From a checkpoint of a small transformer trained on Wikipedia.
Architecture: rotary positions, biases.
Each number is 50 + 12 x the weight over its row's rms, rounded and kept within 0 to 99. Layers, rows and columns count from 0. The size before them is the row's rms in percent of the matrix's.

# layer 13 MLP down (transposed), 3072x384, rms 0.069, rows 1519-1625, columns 32-63
103:71 45 45 46 69 75 28 74 57 57 46 51 40 52 32 25 54 44 51 42 41 49 37 36 49 46 36 65 43 64 43 44
094:72 25 72 58 65 50 55 65 40 53 76 43 61 56 39 35 62 47 49 50 62 32 53 31 69 44 65 64 46 53 64 62
097:50 73 39 63 33 52 62 44 54 65 60 59 36 36 50 38 30 56 61 53 49 55 56 55 70 60 46 45 57 54 33 65
103:61 32 58 39 65 60 47 46 45 34 68 56 46 39 47 55 62 55 47 51 33 55 51 37 28 54 29 34 47 17 59 45
102:51 69 59 51 66 60 41 46 55 75 47 54 58 24 73 51 31 52 53 58 43 53 43 57 65 41 27 51 33 54 71 60
096:39 49 45 65 49 38 55 31 51 61 60 64 48 43 47 58 48 60 54 63 71 52 57 36 36 70 71 54 56 37 39 46
096:54 49 39 51 45 28 38 48 54 41 54 65 75 39 53 48 65 71 37 52 48 48 68 57 48 53 42 56 59 54 58 51
103:62 48 42 61 48 59 46 45 40 54 36 63 62 76 50 30 51 66 34 40 65 56 42 56 57 55 49 56 72 45 45 33
085:54 58 45 55 60 41 48 49 75 49 53 41 42 56 56 34 43 62 34 57 72 59 60 51 50 43 66 46 49 69 33 22
092:69 53 52 54 64 50 69 48 50 52 47 67 62 74 43 45 45 45 72 32 60 45 68 67 62 65 50 35 72 56 68 45
096:62 30 41 43 54 30 52 79 35 47 37 58 37 37 55 68 37 53 40 71 59 43 37 51 48 49 55 38 42 44 33 41
100:58 57 43 52 40 41 40 78 42 65 70 58 57 51 49 34 36 39 64 37 30 59 68 64 59 27 54 60 64 62 41 63
100:67 48 36 34 45 52 36 58 61 45 55 60 47 41 60 67 47 42 30 47 54 44 70 42 52 51 44 31 35 26 40 41
103:42 78 33 35 41 55 56 35 54 56 60 72 59 51 46 57 66 56 49 41 50 25 64 50 44 36 52 65 57 69 36 57
113:46 36 54 50 31 58 52 33 34 55 36 49 59 54 15 59 42 67 48 42 42 35 38 43 62 58 57 43 45 62 49 65
105:51 65 52 26 51 22 47 60 42 70 77 62 41 65 56 33 48 68 43 52 53 31 43 39 73 44 63 47 67 60 50 60
106:56 54 59 64 49 52 69 50 72 46 58 73 72 55 50 35 41 57 60 40 44 59 60 69 57 45 51 67 53 35 52 16
102:46 32 70 42 49 36 57 66 56 60 50 56 30 63 50 60 69 37 38 49 62 54 68 59 45 64 42 57 23 63 44 39
094:51 44 65 59 53 54 48 43 55 39 44 41 47 45 39 65 57 43 28 40 37 64 31 31 42 53 61 56 42 23 71 75
106:54 52 49 49 50 32 52 51 44 40 62 36 42 67 33 53 52 62 33 59 59 57 45 32 34 60 29 40 44 47 59 46
111:49 73 67 36 65 36 53 45 59 50 59 52 44 69 37 40 61 38 59 66 43 37 41 40 36 47 65 58 30 41 57 57
095:40 40 42 33 62 73 56 63 35 63 57 46 63 40 48 53 36 64 43 55 58 44 52 62 53 67 40 42 38 56 71 57
108:66 42 48 59 57 45 64 56 34 67 46 51 58 55 41 73 49 71 51 50 56 44 53 49 52 33 58 48 42 51 42 50
100:59 72 38 45 58 39 47 42 58 48 41 49 56 50 50 34 61 57 41 50 48 39 57 49 40 57 51 62 43 54 67 45
100:57 44 39 51 62 58 49 63 56 44 56 72 42 54 60 43 34 39 33 49 56 33 35 37 67 34 46 67 39 56 06 60
094:50 37 40 68 61 57 58 67 48 55 49 55 43 37 41 68 49 65 38 35 43 58 52 41 66 33 36 20 47 67 52 51
120:64 59 62 52 49 32 58 41 52 50 53 58 62 50 42 50 54 63 69 61 43 44 32 64 55 49 24 49 45 37 41 40
101:73 52 63 62 56 68 51 57 38 30 43 63 74 53 42 49 64 60 59 79 29 45 40 42 59 59 55 22 54 48 41 49
100:58 59 62 45 29 39 70 60 43 53 69 45 48 29 41 62 41 61 54 58 53 32 47 60 55 53 28 33 74 51 54 55
101:35 50 56 87 38 56 45 57 41 59 60 56 57 62 58 50 45 69 28 60 56 42 54 53 39 38 58 41 42 56 52 47
102:31 52 63 30 18 71 40 66 39 32 61 58 38 64 59 38 48 62 35 70 54 64 49 34 55 41 36 68 62 70 47 49
098:53 54 45 46 46 24 41 26 51 51 39 42 45 33 50 23 46 66 50 43 38 43 48 43 30 61 53 53 53 54 66 71
119:37 56 54 44 58 35 49 60 50 33 38 48 48 63 62 46 48 42 63 54 46 52 55 56 77 41 50 48 49 45 56 31
098:49 43 37 35 41 49 65 35 67 41 63 49 66 56 40 48 69 53 39 38 52 52 53 38 32 39 40 58 36 43 71 32
104:41 65 37 57 69 53 46 63 63 51 51 50 29 55 28 32 44 30 52 32 52 54 37 43 44 49 58 44 51 39 52 40
091:32 64 46 45 63 26 46 71 42 41 65 43 42 45 51 48 44 40 32 51 63 62 40 36 52 41 75 45 74 48 69 41
099:41 37 43 41 52 58 71 43 48 55 60 51 36 35 66 60 51 45 72 44 60 67 47 65 29 53 63 48 49 49 56 72
100:51 56 57 56 43 40 29 31 32 43 44 60 67 34 26 48 35 55 61 55 42 41 43 17 16 81 53 40 60 64 27 76
098:47 24 42 53 33 24 69 43 52 60 54 86 66 48 46 25 58 44 56 42 46 69 61 48 46 55 50 53 64 54 58 39
103:38 46 48 61 59 57 25 36 47 39 48 70 54 63 49 47 47 53 63 56 22 59 44 22 44 66 61 62 36 82 37 88
093:51 71 60 47 31 60 58 63 60 36 58 28 25 65 74 28 52 30 27 44 67 42 56 51 33 48 49 61 43 41 56 37
100:57 28 57 55 45 60 50 32 42 48 49 70 44 76 54 57 49 55 56 44 52 65 29 44 63 48 46 51 61 50 36 32
110:55 48 53 46 37 33 56 78 57 28 55 59 60 21 48 60 44 72 22 57 77 67 40 71 34 52 38 55 48 32 34 40
096:31 34 43 58 47 69 50 44 53 59 49 41 60 55 36 59 53 48 57 31 66 52 52 72 59 55 39 31 43 54 25 56
104:38 22 63 43 65 73 45 26 43 45 64 35 56 49 63 59 49 46 63 58 69 54 43 58 37 39 54 58 48 40 41 65
110:38 42 31 40 74 69 36 52 39 51 22 62 49 43 67 52 50 53 48 24 46 46 39 35 43 67 60 54 55 65 58 56
100:54 59 52 62 36 50 55 58 50 53 28 65 50 59 41 50 54 43 28 49 66 67 53 51 63 58 52 55 39 42 29 60
091:49 29 76 54 56 52 39 71 53 51 42 45 34 61 34 44 41 49 40 73 34 63 31 48 41 51 43 55 40 44 49 51
096:68 51 44 53 45 62 62 68 61 62 63 38 59 47 36 43 39 17 71 51 38 59 59 41 46 64 67 33 29 61 46 39
105:57 35 51 50 51 47 54 53 56 34 51 67 57 71 50 39 60 60 55 59 49 41 40 45 45 73 21 79 49 67 56 52
108:27 65 70 61 54 39 58 36 45 51 75 55 44 58 44 43 36 37 40 66 67 61 51 43 66 47 53 45 57 51 36 39
110:49 49 67 51 60 55 64 42 63 45 54 63 44 35 45 56 38 73 43 52 36 32 56 45 74 60 43 48 48 27 29 43
086:57 58 63 62 77 43 53 40 50 60 64 56 67 62 50 47 40 43 52 29 56 44 44 50 46 47 44 61 52 42 49 54
104:43 33 44 47 72 52 25 35 65 68 50 51 55 56 23 65 28 35 40 61 49 49 58 47 28 51 45 50 53 65 47 39
106:56 46 39 45 44 58 61 72 57 47 45 56 30 57 41 71 45 40 25 56 58 52 55 83 57 32 45 44 42 60 35 32
096:43 44 47 36 45 73 61 65 53 53 40 56 45 47 44 46 47 66 54 33 51 47 52 51 62 49 46 59 56 79 45 30
102:50 58 37 36 54 39 47 42 66 55 40 62 41 40 50 52 48 37 43 51 48 61 51 53 72 45 32 53 49 53 74 27
091:73 54 70 44 66 50 34 65 71 65 51 57 81 50 58 37 47 51 67 38 70 55 41 51 28 47 42 62 51 39 36 42
105:75 37 34 48 50 47 44 44 46 41 56 32 43 68 45 54 50 48 42 70 62 58 37 44 30 41 67 62 26 44 53 58
108:49 44 47 48 59 50 46 54 53 44 40 73 53 57 44 20 49 48 46 37 51 50 27 68 59 38 54 48 26 41 47 57
101:65 43 44 43 51 52 32 61 50 56 61 54 62 49 69 53 58 43 54 69 35 34 35 62 53 37 49 48 66 42 44 73
109:55 60 74 26 42 56 37 57 43 56 51 51 42 37 43 30 53 49 55 36 67 56 62 61 56 65 81 42 51 48 47 39
099:52 52 54 48 46 64 61 54 46 69 63 57 41 38 54 47 49 63 51 59 29 46 65 43 72 42 46 44 57 56 70 46
092:55 45 54 68 28 55 34 38 32 33 57 30 66 53 55 62 43 29 60 59 34 42 63 67 50 60 45 51 39 52 62 55
098:45 40 63 23 38 82 48 34 56 56 34 44 38 36 43 70 46 47 57 86 60 57 49 52 51 51 85 57 44 44 22 55
108:56 47 50 68 45 57 49 43 34 26 42 56 61 53 56 43 45 58 54 45 72 58 39 62 68 50 74 55 54 38 42 57
109:72 63 52 59 50 50 52 24 45 48 53 53 45 53 32 71 57 43 66 44 60 53 79 67 52 37 52 65 30 69 57 74
103:46 42 19 46 71 43 42 51 65 62 34 32 62 27 40 72 47 68 36 44 50 23 60 65 59 49 65 46 40 33 47 20
095:41 64 40 55 43 47 57 41 45 56 43 64 57 58 53 47 49 63 40 89 56 48 56 40 37 49 47 52 45 54 88 42
109:44 54 38 36 49 50 68 35 45 51 37 60 50 54 49 73 34 46 48 49 38 52 40 62 49 67 48 57 23 61 40 58
115:61 73 48 43 52 38 64 50 46 57 39 37 47 40 36 49 48 61 41 42 44 64 30 59 42 32 59 27 65 56 44 49
102:49 39 33 48 49 09 56 63 42 56 69 50 63 45 42 34 56 47 44 62 51 30 26 48 38 40 59 47 75 46 61 50
101:41 38 50 55 53 47 56 43 59 52 45 36 39 48 35 44 42 44 55 56 44 58 65 46 50 62 42 35 55 70 40 58
103:44 51 50 47 47 40 69 51 52 73 72 62 60 47 33 49 54 52 33 49 45 53 59 52 46 54 42 57 77 44 59 50
098:42 64 43 72 71 58 40 54 49 63 74 40 54 74 59 57 58 35 62 60 16 54 58 34 28 71 70 45 45 37 54 57
099:44 49 61 52 45 57 53 48 54 66 64 30 54 51 31 32 34 54 65 42 64 62 37 39 64 43 48 55 40 72 35 43
089:42 61 34 29 41 63 33 40 48 52 41 71 40 30 54 44 54 42 58 42 53 59 46 60 46 62 61 50 45 74 68 59
103:44 32 60 68 63 43 61 64 41 34 43 59 40 47 63 40 36 27 62 46 56 48 51 43 26 67 32 61 49 60 53 66
094:61 38 33 34 26 36 46 61 66 55 50 68 41 34 56 28 55 32 58 60 40 45 40 54 43 49 42 33 64 42 44 61
092:49 43 34 43 60 72 43 48 46 58 49 42 50 45 41 59 45 67 51 53 59 56 53 53 48 33 52 49 70 57 43 59
101:36 60 46 53 50 57 55 59 38 30 40 21 36 35 46 29 56 30 54 40 63 53 50 35 46 53 41 74 58 46 40 42
103:44 68 39 39 49 30 42 70 43 42 71 45 50 53 51 51 63 55 66 27 51 67 45 76 45 43 49 44 46 64 60 36
104:50 59 65 50 55 42 54 31 51 43 57 40 63 51 55 45 38 40 66 63 53 11 54 45 47 48 43 63 37 54 41 30
101:31 45 53 68 46 57 70 51 61 58 56 43 70 29 40 41 50 54 47 19 55 48 55 74 28 43 39 53 38 50 61 50
100:61 62 31 39 46 40 74 75 63 64 33 66 34 51 37 52 31 57 49 42 42 45 53 55 71 61 89 53 64 75 63 52
100:67 52 35 54 55 41 43 39 30 47 44 63 54 40 63 61 44 47 32 66 40 41 38 60 66 65 53 43 53 62 36 59
085:63 55 50 63 54 36 53 48 50 42 53 44 49 39 64 47 39 57 59 37 45 72 51 44 60 41 52 29 41 42 53 39
101:65 52 40 55 55 63 65 50 58 34 59 59 60 42 63 48 42 41 62 56 56 52 47 45 78 50 43 49 49 59 57 29
103:46 30 67 43 51 40 65 55 66 35 58 55 48 62 41 77 51 55 54 53 23 71 39 49 41 65 43 63 51 40 63 41
094:36 49 50 31 35 60 43 64 55 47 45 57 62 57 34 48 42 43 55 50 50 50 70 47 60 56 56 29 42 56 40 58
105:42 56 26 54 49 56 54 54 49 59 64 36 42 56 48 57 49 72 63 32 47 61 42 45 62 65 38 40 46 60 54 52
100:48 58 46 75 55 53 39 61 32 57 62 50 34 62 61 46 49 56 77 49 59 35 49 60 40 52 60 42 55 60 54 45
090:54 41 47 31 64 54 38 46 51 52 55 85 72 60 59 47 54 45 48 58 64 51 35 65 64 65 54 54 46 53 38 46
099:58 45 53 65 35 44 60 34 28 53 27 51 62 62 24 41 61 43 71 38 76 55 52 25 63 51 49 67 43 34 62 70
093:74 57 47 54 41 59 43 52 36 32 63 46 66 72 65 48 40 49 50 50 39 36 61 52 74 33 60 63 37 49 42 62
095:53 59 43 25 60 45 47 50 71 66 33 46 54 61 45 57 64 75 45 36 42 38 50 44 62 50 50 67 44 68 54 35
100:38 67 41 53 62 36 46 53 60 25 78 12 44 52 36 47 49 58 49 35 59 29 48 48 46 53 58 36 59 65 49 68
101:39 44 45 70 71 43 20 73 42 49 46 63 31 65 45 45 63 47 48 45 47 38 45 62 73 53 76 41 65 60 62 62
099:50 66 70 57 36 45 49 58 53 68 30 41 33 60 57 53 32 57 33 55 51 41 33 39 55 41 40 45 40 49 56 45
092:48 60 72 42 54 50 54 44 57 42 53 54 52 59 59 54 64 35 69 56 32 64 86 46 33 47 63 44 35 55 58 42
098:49 39 50 56 63 35 21 54 53 34 39 70 52 46 47 35 65 42 37 51 44 49 43 56 54 62 49 33 46 48 41 61
102:61 35 53 45 42 41 37 48 38 60 39 52 58 56 47 52 45 36 58 42 47 44 33 56 61 46 54 58 43 60 76 40
099:49 56 43 39 62 54 55 67 66 45 56 46 38 42 53 51 31 51 54 39 36 66 64 54 68 55 36 37 61 58 41 59
100:71 62 43 34 64 48 71 58 44 63 62 42 45 51 58 56 41 79 54 38 51 49 65 62 17 48 46 42 56 36 47 51
103:46 54 46 61 68 36 47 72 42 54 74 35 47 59 37 75 58 26 49 53 57 68 57 81 24 33 39 54 45 51 54 49
096:39 41 55 61 36 31 42 54 55 36 50 37 63 47 51 40 38 39 46 60 56 67 44 57 58 39 42 44 54 54 67 55
092:53 64 81 56 51 41 52 46 70 46 31 37 21 50 36 57 49 45 48 22 70 49 51 44 59 43 47 71 50 29 30 58
# layer 13 MLP up, 3072x384, rms 0.0703, rows 1520-1626, columns 32-63
089:34 44 55 53 75 59 76 70 51 59 26 29 51 39 39 52 53 60 50 43 72 33 35 57 55 37 59 51 44 31 59 38
095:58 71 64 36 76 57 64 72 46 59 47 60 54 41 51 31 72 41 47 43 77 43 47 57 50 35 41 63 30 51 69 22
099:45 48 52 64 45 62 59 59 51 39 48 39 56 56 54 50 50 61 86 55 55 65 33 45 60 47 46 76 14 62 40 50
099:55 37 43 74 54 58 67 43 38 62 41 37 68 42 46 59 55 28 45 56 57 41 67 39 40 64 53 61 62 51 41 42
095:63 52 42 43 37 55 63 48 42 61 32 32 42 57 63 71 50 49 57 71 60 66 61 53 65 75 48 44 58 30 50 39
092:47 48 46 52 37 58 39 59 60 58 42 57 48 42 60 58 57 56 55 38 43 27 58 49 38 60 38 25 63 48 58 34
099:58 48 59 53 36 56 59 42 59 36 28 23 65 50 54 79 41 40 53 55 48 58 65 52 18 56 40 53 53 70 26 53
095:62 64 50 67 51 79 46 58 53 38 46 71 52 55 52 39 50 33 53 44 27 47 48 54 52 57 61 54 20 59 72 51
087:65 25 52 58 50 43 60 58 46 71 44 54 42 55 62 31 36 59 38 52 60 61 44 82 58 34 60 57 54 51 37 44
098:28 30 62 59 39 46 48 30 49 42 61 36 57 48 70 46 45 63 57 29 82 68 47 51 63 25 45 53 65 57 52 57
099:41 43 51 71 71 46 26 44 38 45 57 43 44 56 44 45 31 65 41 48 34 47 47 47 22 54 31 53 59 67 54 58
101:48 65 41 67 55 45 72 49 47 29 57 41 29 52 64 39 57 54 36 54 30 58 43 49 23 42 40 47 48 52 53 47
097:37 48 57 50 50 21 49 48 69 53 51 41 58 53 36 43 67 23 52 59 65 50 36 30 50 32 40 43 65 45 57 49
116:56 41 69 56 42 61 51 39 45 52 56 34 44 68 53 32 64 37 48 54 63 60 60 42 51 38 46 64 41 47 43 53
101:59 27 45 52 62 35 42 71 40 41 54 59 40 40 42 54 63 54 71 52 49 45 67 63 42 73 34 47 37 48 57 35
104:36 53 38 44 53 48 66 49 59 60 41 41 48 48 48 57 75 84 48 41 56 32 64 42 28 25 81 44 56 68 34 45
104:38 36 63 33 44 37 70 59 55 50 47 45 28 37 47 68 32 39 32 59 44 48 59 54 59 69 64 62 52 80 55 50
092:51 45 62 40 44 70 40 38 64 48 50 66 52 58 46 50 30 46 45 42 54 42 63 58 66 57 55 39 33 62 58 66
115:69 43 41 63 57 69 56 54 30 31 49 45 52 36 35 52 64 36 41 40 44 13 46 44 58 32 50 48 56 57 56 53
111:34 46 41 34 30 41 57 43 63 64 52 58 50 46 56 56 76 47 44 28 58 71 28 53 35 51 52 50 30 51 39 60
099:62 57 49 31 40 53 53 12 60 55 78 52 31 50 63 55 48 61 52 49 49 42 67 35 64 55 62 62 36 72 68 41
106:65 67 31 61 54 48 65 66 50 65 49 47 57 59 40 50 55 43 67 56 39 41 34 64 49 46 56 22 64 74 63 44
093:67 66 52 54 53 48 71 75 46 59 53 31 52 56 23 49 58 49 53 71 55 59 56 75 43 80 37 49 43 50 48 59
105:67 53 45 51 69 41 52 68 59 63 60 40 56 46 55 42 28 63 59 35 55 60 59 56 38 38 42 64 78 26 42 44
097:44 37 44 17 21 45 54 64 51 45 55 58 64 42 54 24 41 62 54 47 43 68 59 30 61 52 44 56 49 41 63 48
118:43 75 36 76 46 60 48 42 59 54 64 51 35 35 53 52 34 26 51 43 40 69 38 64 50 46 53 71 89 32 56 55
103:43 56 42 33 48 62 29 63 49 43 51 59 35 48 52 54 26 41 54 43 38 42 25 51 62 51 70 37 52 71 56 45
110:42 36 40 37 55 36 48 37 55 45 44 59 55 64 53 47 60 35 56 45 76 51 48 53 61 42 50 42 24 50 51 43
105:49 42 47 50 54 59 58 62 46 43 45 61 57 44 55 64 33 62 48 49 63 41 58 57 53 53 48 29 57 50 37 61
098:58 47 57 56 47 47 57 56 39 49 49 43 42 52 52 55 24 43 61 35 45 57 29 51 67 47 30 36 78 42 47 28
096:53 40 38 45 41 42 48 38 55 38 64 50 43 68 41 49 33 70 53 49 52 54 62 46 66 27 53 66 66 62 53 34
111:26 53 45 47 59 49 42 74 37 67 49 58 62 42 46 55 66 59 38 51 37 53 27 51 57 54 51 65 50 42 58 70
095:38 68 47 46 47 54 44 35 61 52 49 27 65 39 57 30 49 71 52 61 60 57 47 64 48 39 31 60 51 56 66 43
103:51 50 46 50 40 58 53 70 33 46 36 51 48 49 23 37 37 54 47 57 68 68 56 37 53 42 56 57 54 42 42 32
084:52 64 49 44 58 50 40 72 52 58 47 68 70 53 35 64 54 62 53 65 52 50 38 62 51 52 60 61 56 57 64 62
109:62 60 51 54 41 43 42 40 55 30 37 45 44 67 58 58 46 55 29 41 33 46 27 37 43 41 50 50 54 52 40 40
097:57 58 51 32 37 45 37 42 60 59 35 56 48 58 23 29 54 73 44 40 29 57 45 29 40 40 29 63 21 33 48 51
094:60 41 42 61 39 64 54 44 58 41 43 44 57 38 36 63 43 70 40 32 66 56 50 54 33 58 59 49 39 56 46 59
102:43 39 44 39 60 49 36 51 56 26 40 61 37 35 50 62 42 40 45 67 58 44 52 57 43 49 50 43 41 49 42 68
085:75 42 57 42 56 58 48 61 55 53 53 54 37 61 48 56 56 60 59 29 38 43 42 58 33 35 57 49 36 57 22 39
105:55 52 53 51 53 48 35 41 41 39 58 53 47 51 80 46 64 46 36 58 59 64 66 29 66 45 48 45 46 67 36 50
108:39 58 63 56 54 46 63 46 46 39 48 24 30 48 48 74 48 59 41 43 73 32 61 55 57 60 63 58 36 43 38 32
101:47 70 39 56 44 42 53 35 48 30 59 51 37 51 42 37 31 52 35 48 31 38 39 67 55 50 77 55 44 40 41 50
108:45 52 28 59 35 40 47 66 68 56 40 39 38 67 56 44 54 54 42 56 38 46 56 23 35 50 48 30 41 37 43 49
108:57 76 34 67 61 44 26 42 49 46 44 60 59 37 66 64 38 39 77 27 49 70 63 61 38 50 45 70 51 61 60 46
102:42 52 43 32 50 48 60 38 67 42 49 27 36 36 34 48 51 24 50 28 54 63 42 63 34 48 52 57 18 51 63 32
090:58 51 47 55 60 48 47 53 64 65 61 63 60 43 44 35 44 37 55 51 57 45 43 42 58 45 32 39 52 29 55 41
095:29 44 51 48 42 40 46 60 48 35 54 71 70 44 44 57 71 73 60 50 65 53 26 55 41 44 60 55 53 40 36 54
108:46 56 51 35 49 53 51 38 40 54 50 47 46 64 67 56 57 53 38 29 49 52 53 52 29 42 60 39 36 70 46 69
104:62 53 49 70 63 48 62 38 49 53 45 37 46 54 30 44 82 51 52 41 54 59 63 47 54 62 48 51 74 53 76 39
111:57 57 50 48 44 49 42 43 57 57 66 71 41 56 34 38 43 51 68 43 67 40 60 56 41 55 47 44 64 48 68 55
085:39 43 44 56 37 46 38 37 58 34 60 65 68 58 45 75 58 46 76 46 30 55 57 56 57 36 47 32 53 59 42 43
102:58 48 58 40 65 35 56 68 47 40 32 56 60 68 69 59 60 51 51 47 66 62 65 53 40 28 31 62 66 56 50 68
109:71 37 49 63 35 32 29 47 41 58 57 71 63 37 41 46 41 76 68 48 51 61 54 34 54 42 30 32 78 36 43 68
095:42 53 50 28 55 51 59 48 49 34 51 76 51 55 45 50 65 27 51 51 40 48 59 42 62 40 54 49 40 39 47 47
106:44 38 54 43 66 46 23 63 44 31 45 28 55 50 35 67 52 32 54 61 64 50 59 61 51 49 45 48 37 36 64 44
092:45 41 64 71 32 30 78 31 51 52 54 51 40 65 52 54 43 51 38 45 30 59 74 47 61 60 50 22 50 45 62 39
111:41 47 72 40 42 31 27 43 42 74 40 55 39 27 39 51 57 55 52 58 52 69 40 72 49 51 72 54 63 75 59 48
113:49 49 26 55 63 45 48 61 61 40 47 31 70 50 75 51 34 57 52 75 41 61 61 32 48 79 48 51 53 53 39 54
095:35 54 55 47 56 61 62 49 41 55 71 75 50 32 65 39 58 47 42 40 33 52 27 63 51 67 37 44 46 51 51 64
103:47 50 53 44 28 60 55 46 43 61 53 56 52 74 60 45 24 62 44 36 56 79 55 61 65 39 45 25 45 71 61 53
102:53 45 42 32 55 31 40 50 57 37 36 61 41 44 39 49 48 32 47 48 59 55 36 68 51 58 43 59 54 41 40 58
100:53 24 64 61 40 48 42 46 55 63 46 74 46 40 34 66 60 50 61 49 49 52 43 72 49 54 40 58 61 55 44 52
102:61 62 60 55 65 23 60 68 62 35 53 40 48 79 80 57 53 57 52 27 29 43 60 73 47 45 28 33 34 42 60 45
115:46 82 67 51 62 62 47 52 50 45 48 50 53 53 43 35 46 31 68 38 42 39 55 40 63 47 47 55 51 43 52 62
111:53 70 65 44 43 68 55 50 58 48 35 50 31 64 56 73 64 48 63 54 55 56 64 44 48 34 70 42 40 38 45 57
101:62 46 52 44 51 53 53 51 68 67 73 67 51 58 65 35 55 38 34 46 40 39 55 38 57 54 42 45 47 32 39 62
094:70 67 65 46 61 70 71 64 66 65 47 35 72 34 63 57 62 52 78 66 53 60 40 61 53 46 42 46 64 53 41 65
101:42 56 27 46 34 41 37 38 39 28 35 16 38 34 41 48 36 53 47 64 57 32 66 44 51 47 52 65 43 53 49 74
111:53 56 57 64 51 49 54 45 36 33 35 47 34 59 56 21 41 55 75 35 58 45 63 48 61 45 33 26 53 56 46 51
104:54 38 43 85 30 67 37 44 79 79 36 38 61 45 62 71 46 54 55 68 38 63 57 37 49 52 37 56 36 76 56 55
105:56 68 33 56 61 70 60 58 61 50 65 49 59 51 58 50 65 30 35 38 76 72 31 68 51 24 44 52 41 41 27 41
103:44 62 46 48 44 43 51 37 48 44 77 63 50 62 24 16 36 47 60 82 55 62 70 44 51 65 39 62 65 44 66 72
101:29 51 43 48 37 48 63 68 40 47 38 38 56 59 59 43 54 37 40 20 68 53 58 52 31 56 63 33 27 38 59 67
096:53 54 70 41 74 46 51 55 30 46 53 67 49 61 51 41 59 54 45 69 45 69 57 35 45 34 29 40 65 41 50 46
089:49 46 29 51 49 42 43 42 45 61 46 54 48 47 68 59 60 47 26 43 21 36 31 35 69 40 55 54 65 31 39 70
106:52 80 59 50 81 54 60 70 46 38 41 70 53 39 25 42 48 37 49 45 47 63 50 51 47 28 39 38 51 34 37 46
095:30 43 51 53 53 44 37 55 28 47 67 44 60 24 34 45 62 51 44 34 49 55 64 49 54 41 68 55 37 50 54 34
094:63 43 62 69 43 40 25 44 54 36 42 68 58 56 55 51 39 55 34 37 50 46 34 41 44 64 59 66 43 56 66 45
103:37 52 31 65 41 37 40 49 67 55 65 65 49 49 50 66 54 80 47 44 35 42 47 66 40 43 56 31 37 56 61 42
098:57 45 47 68 21 48 28 23 31 44 50 51 53 63 62 59 45 34 39 37 51 46 69 48 66 52 54 29 51 31 54 63
107:37 54 32 54 41 61 27 65 40 38 58 35 66 48 23 61 74 46 28 57 51 63 60 66 66 45 65 47 44 55 49 60
101:70 52 75 63 40 53 45 53 46 39 59 68 48 64 48 50 49 74 31 57 53 78 61 36 42 46 54 34 56 33 49 45
099:50 39 41 51 36 58 64 35 47 54 47 52 56 48 71 54 64 41 66 67 59 48 52 59 29 57 55 44 23 44 45 51
102:55 37 31 24 38 49 36 26 62 59 53 38 35 52 39 36 40 42 36 58 63 69 60 28 56 41 40 61 59 47 52 58
084:73 36 58 32 47 55 42 41 62 41 34 34 53 55 43 42 78 53 56 39 48 61 49 51 35 47 48 41 58 43 28 61
115:37 56 58 60 50 39 51 64 35 60 56 36 59 37 41 24 56 51 47 57 61 74 57 66 40 47 56 45 37 40 51 57
104:48 52 55 60 73 28 56 37 52 64 40 52 43 59 57 32 55 42 52 41 55 33 87 59 53 49 50 64 61 52 35 44
099:74 48 29 46 51 42 58 47 31 58 52 58 44 52 51 52 68 63 40 37 46 65 57 58 53 31 64 58 43 32 50 48
108:37 51 30 45 36 40 45 54 47 65 32 18 47 59 50 57 42 35 62 58 48 63 76 48 48 53 55 48 60 63 29 51
101:51 58 44 37 42 54 49 66 36 70 52 65 49 43 24 47 57 43 53 47 57 45 53 64 36 35 57 45 48 11 51 33
105:54 79 64 68 34 39 38 65 71 69 71 41 59 63 38 41 46 66 36 47 50 49 50 29 56 46 31 45 36 54 64 20
099:46 54 43 31 45 67 69 53 49 71 61 45 44 43 55 65 47 47 35 37 57 41 39 51 55 58 71 56 66 50 55 42
093:55 39 52 55 52 56 58 52 59 48 35 44 43 73 67 32 75 48 60 33 35 78 42 81 29 59 21 41 44 53 66 61
094:38 74 39 39 59 55 17 36 30 48 47 59 36 43 40 67 71 75 38 43 42 33 41 72 50 74 46 57 56 43 33 52
106:50 52 39 48 38 65 51 41 53 44 44 72 46 30 72 50 49 66 54 49 49 58 47 59 46 47 49 40 34 33 41 40
107:76 53 67 34 57 40 49 50 52 27 52 63 42 45 39 35 54 77 57 42 69 68 55 48 29 61 22 47 39 35 64 44
101:45 42 39 43 65 49 45 67 69 45 59 44 59 48 54 45 53 57 55 70 66 44 56 55 41 69 45 56 53 55 61 32
090:51 66 17 50 54 44 45 32 40 58 55 45 49 47 49 50 55 60 50 61 61 60 30 35 85 56 44 23 58 50 39 26
096:57 36 51 44 50 62 40 79 43 50 54 60 43 51 52 63 74 42 44 46 66 60 51 54 53 59 69 60 43 42 40 57
106:32 71 43 51 60 64 63 59 70 45 60 62 56 36 59 36 54 57 59 41 54 55 42 81 61 47 82 56 47 37 34 52
098:55 47 56 35 51 44 28 46 46 36 51 50 71 36 42 19 63 58 24 54 35 60 40 54 28 64 55 41 41 57 39 58
098:60 47 60 60 38 53 32 51 47 61 51 43 56 60 41 44 54 39 53 62 68 33 53 42 55 53 42 41 55 61 47 44
107:52 62 64 36 57 40 57 62 38 47 51 36 37 36 13 41 47 49 43 59 24 49 38 49 37 47 63 42 69 48 44 53
098:57 69 60 25 73 64 26 53 34 45 45 66 67 54 51 33 67 51 24 53 40 40 53 38 48 48 39 52 38 42 60 53
091:58 56 32 47 55 68 46 52 44 53 53 34 43 74 38 39 72 36 67 52 63 51 45 61 39 59 33 45 58 49 68 49
092:59 41 44 52 37 33 55 50 50 44 59 71 54 55 62 57 41 62 64 53 44 48 45 66 46 57 37 61 52 47 40 58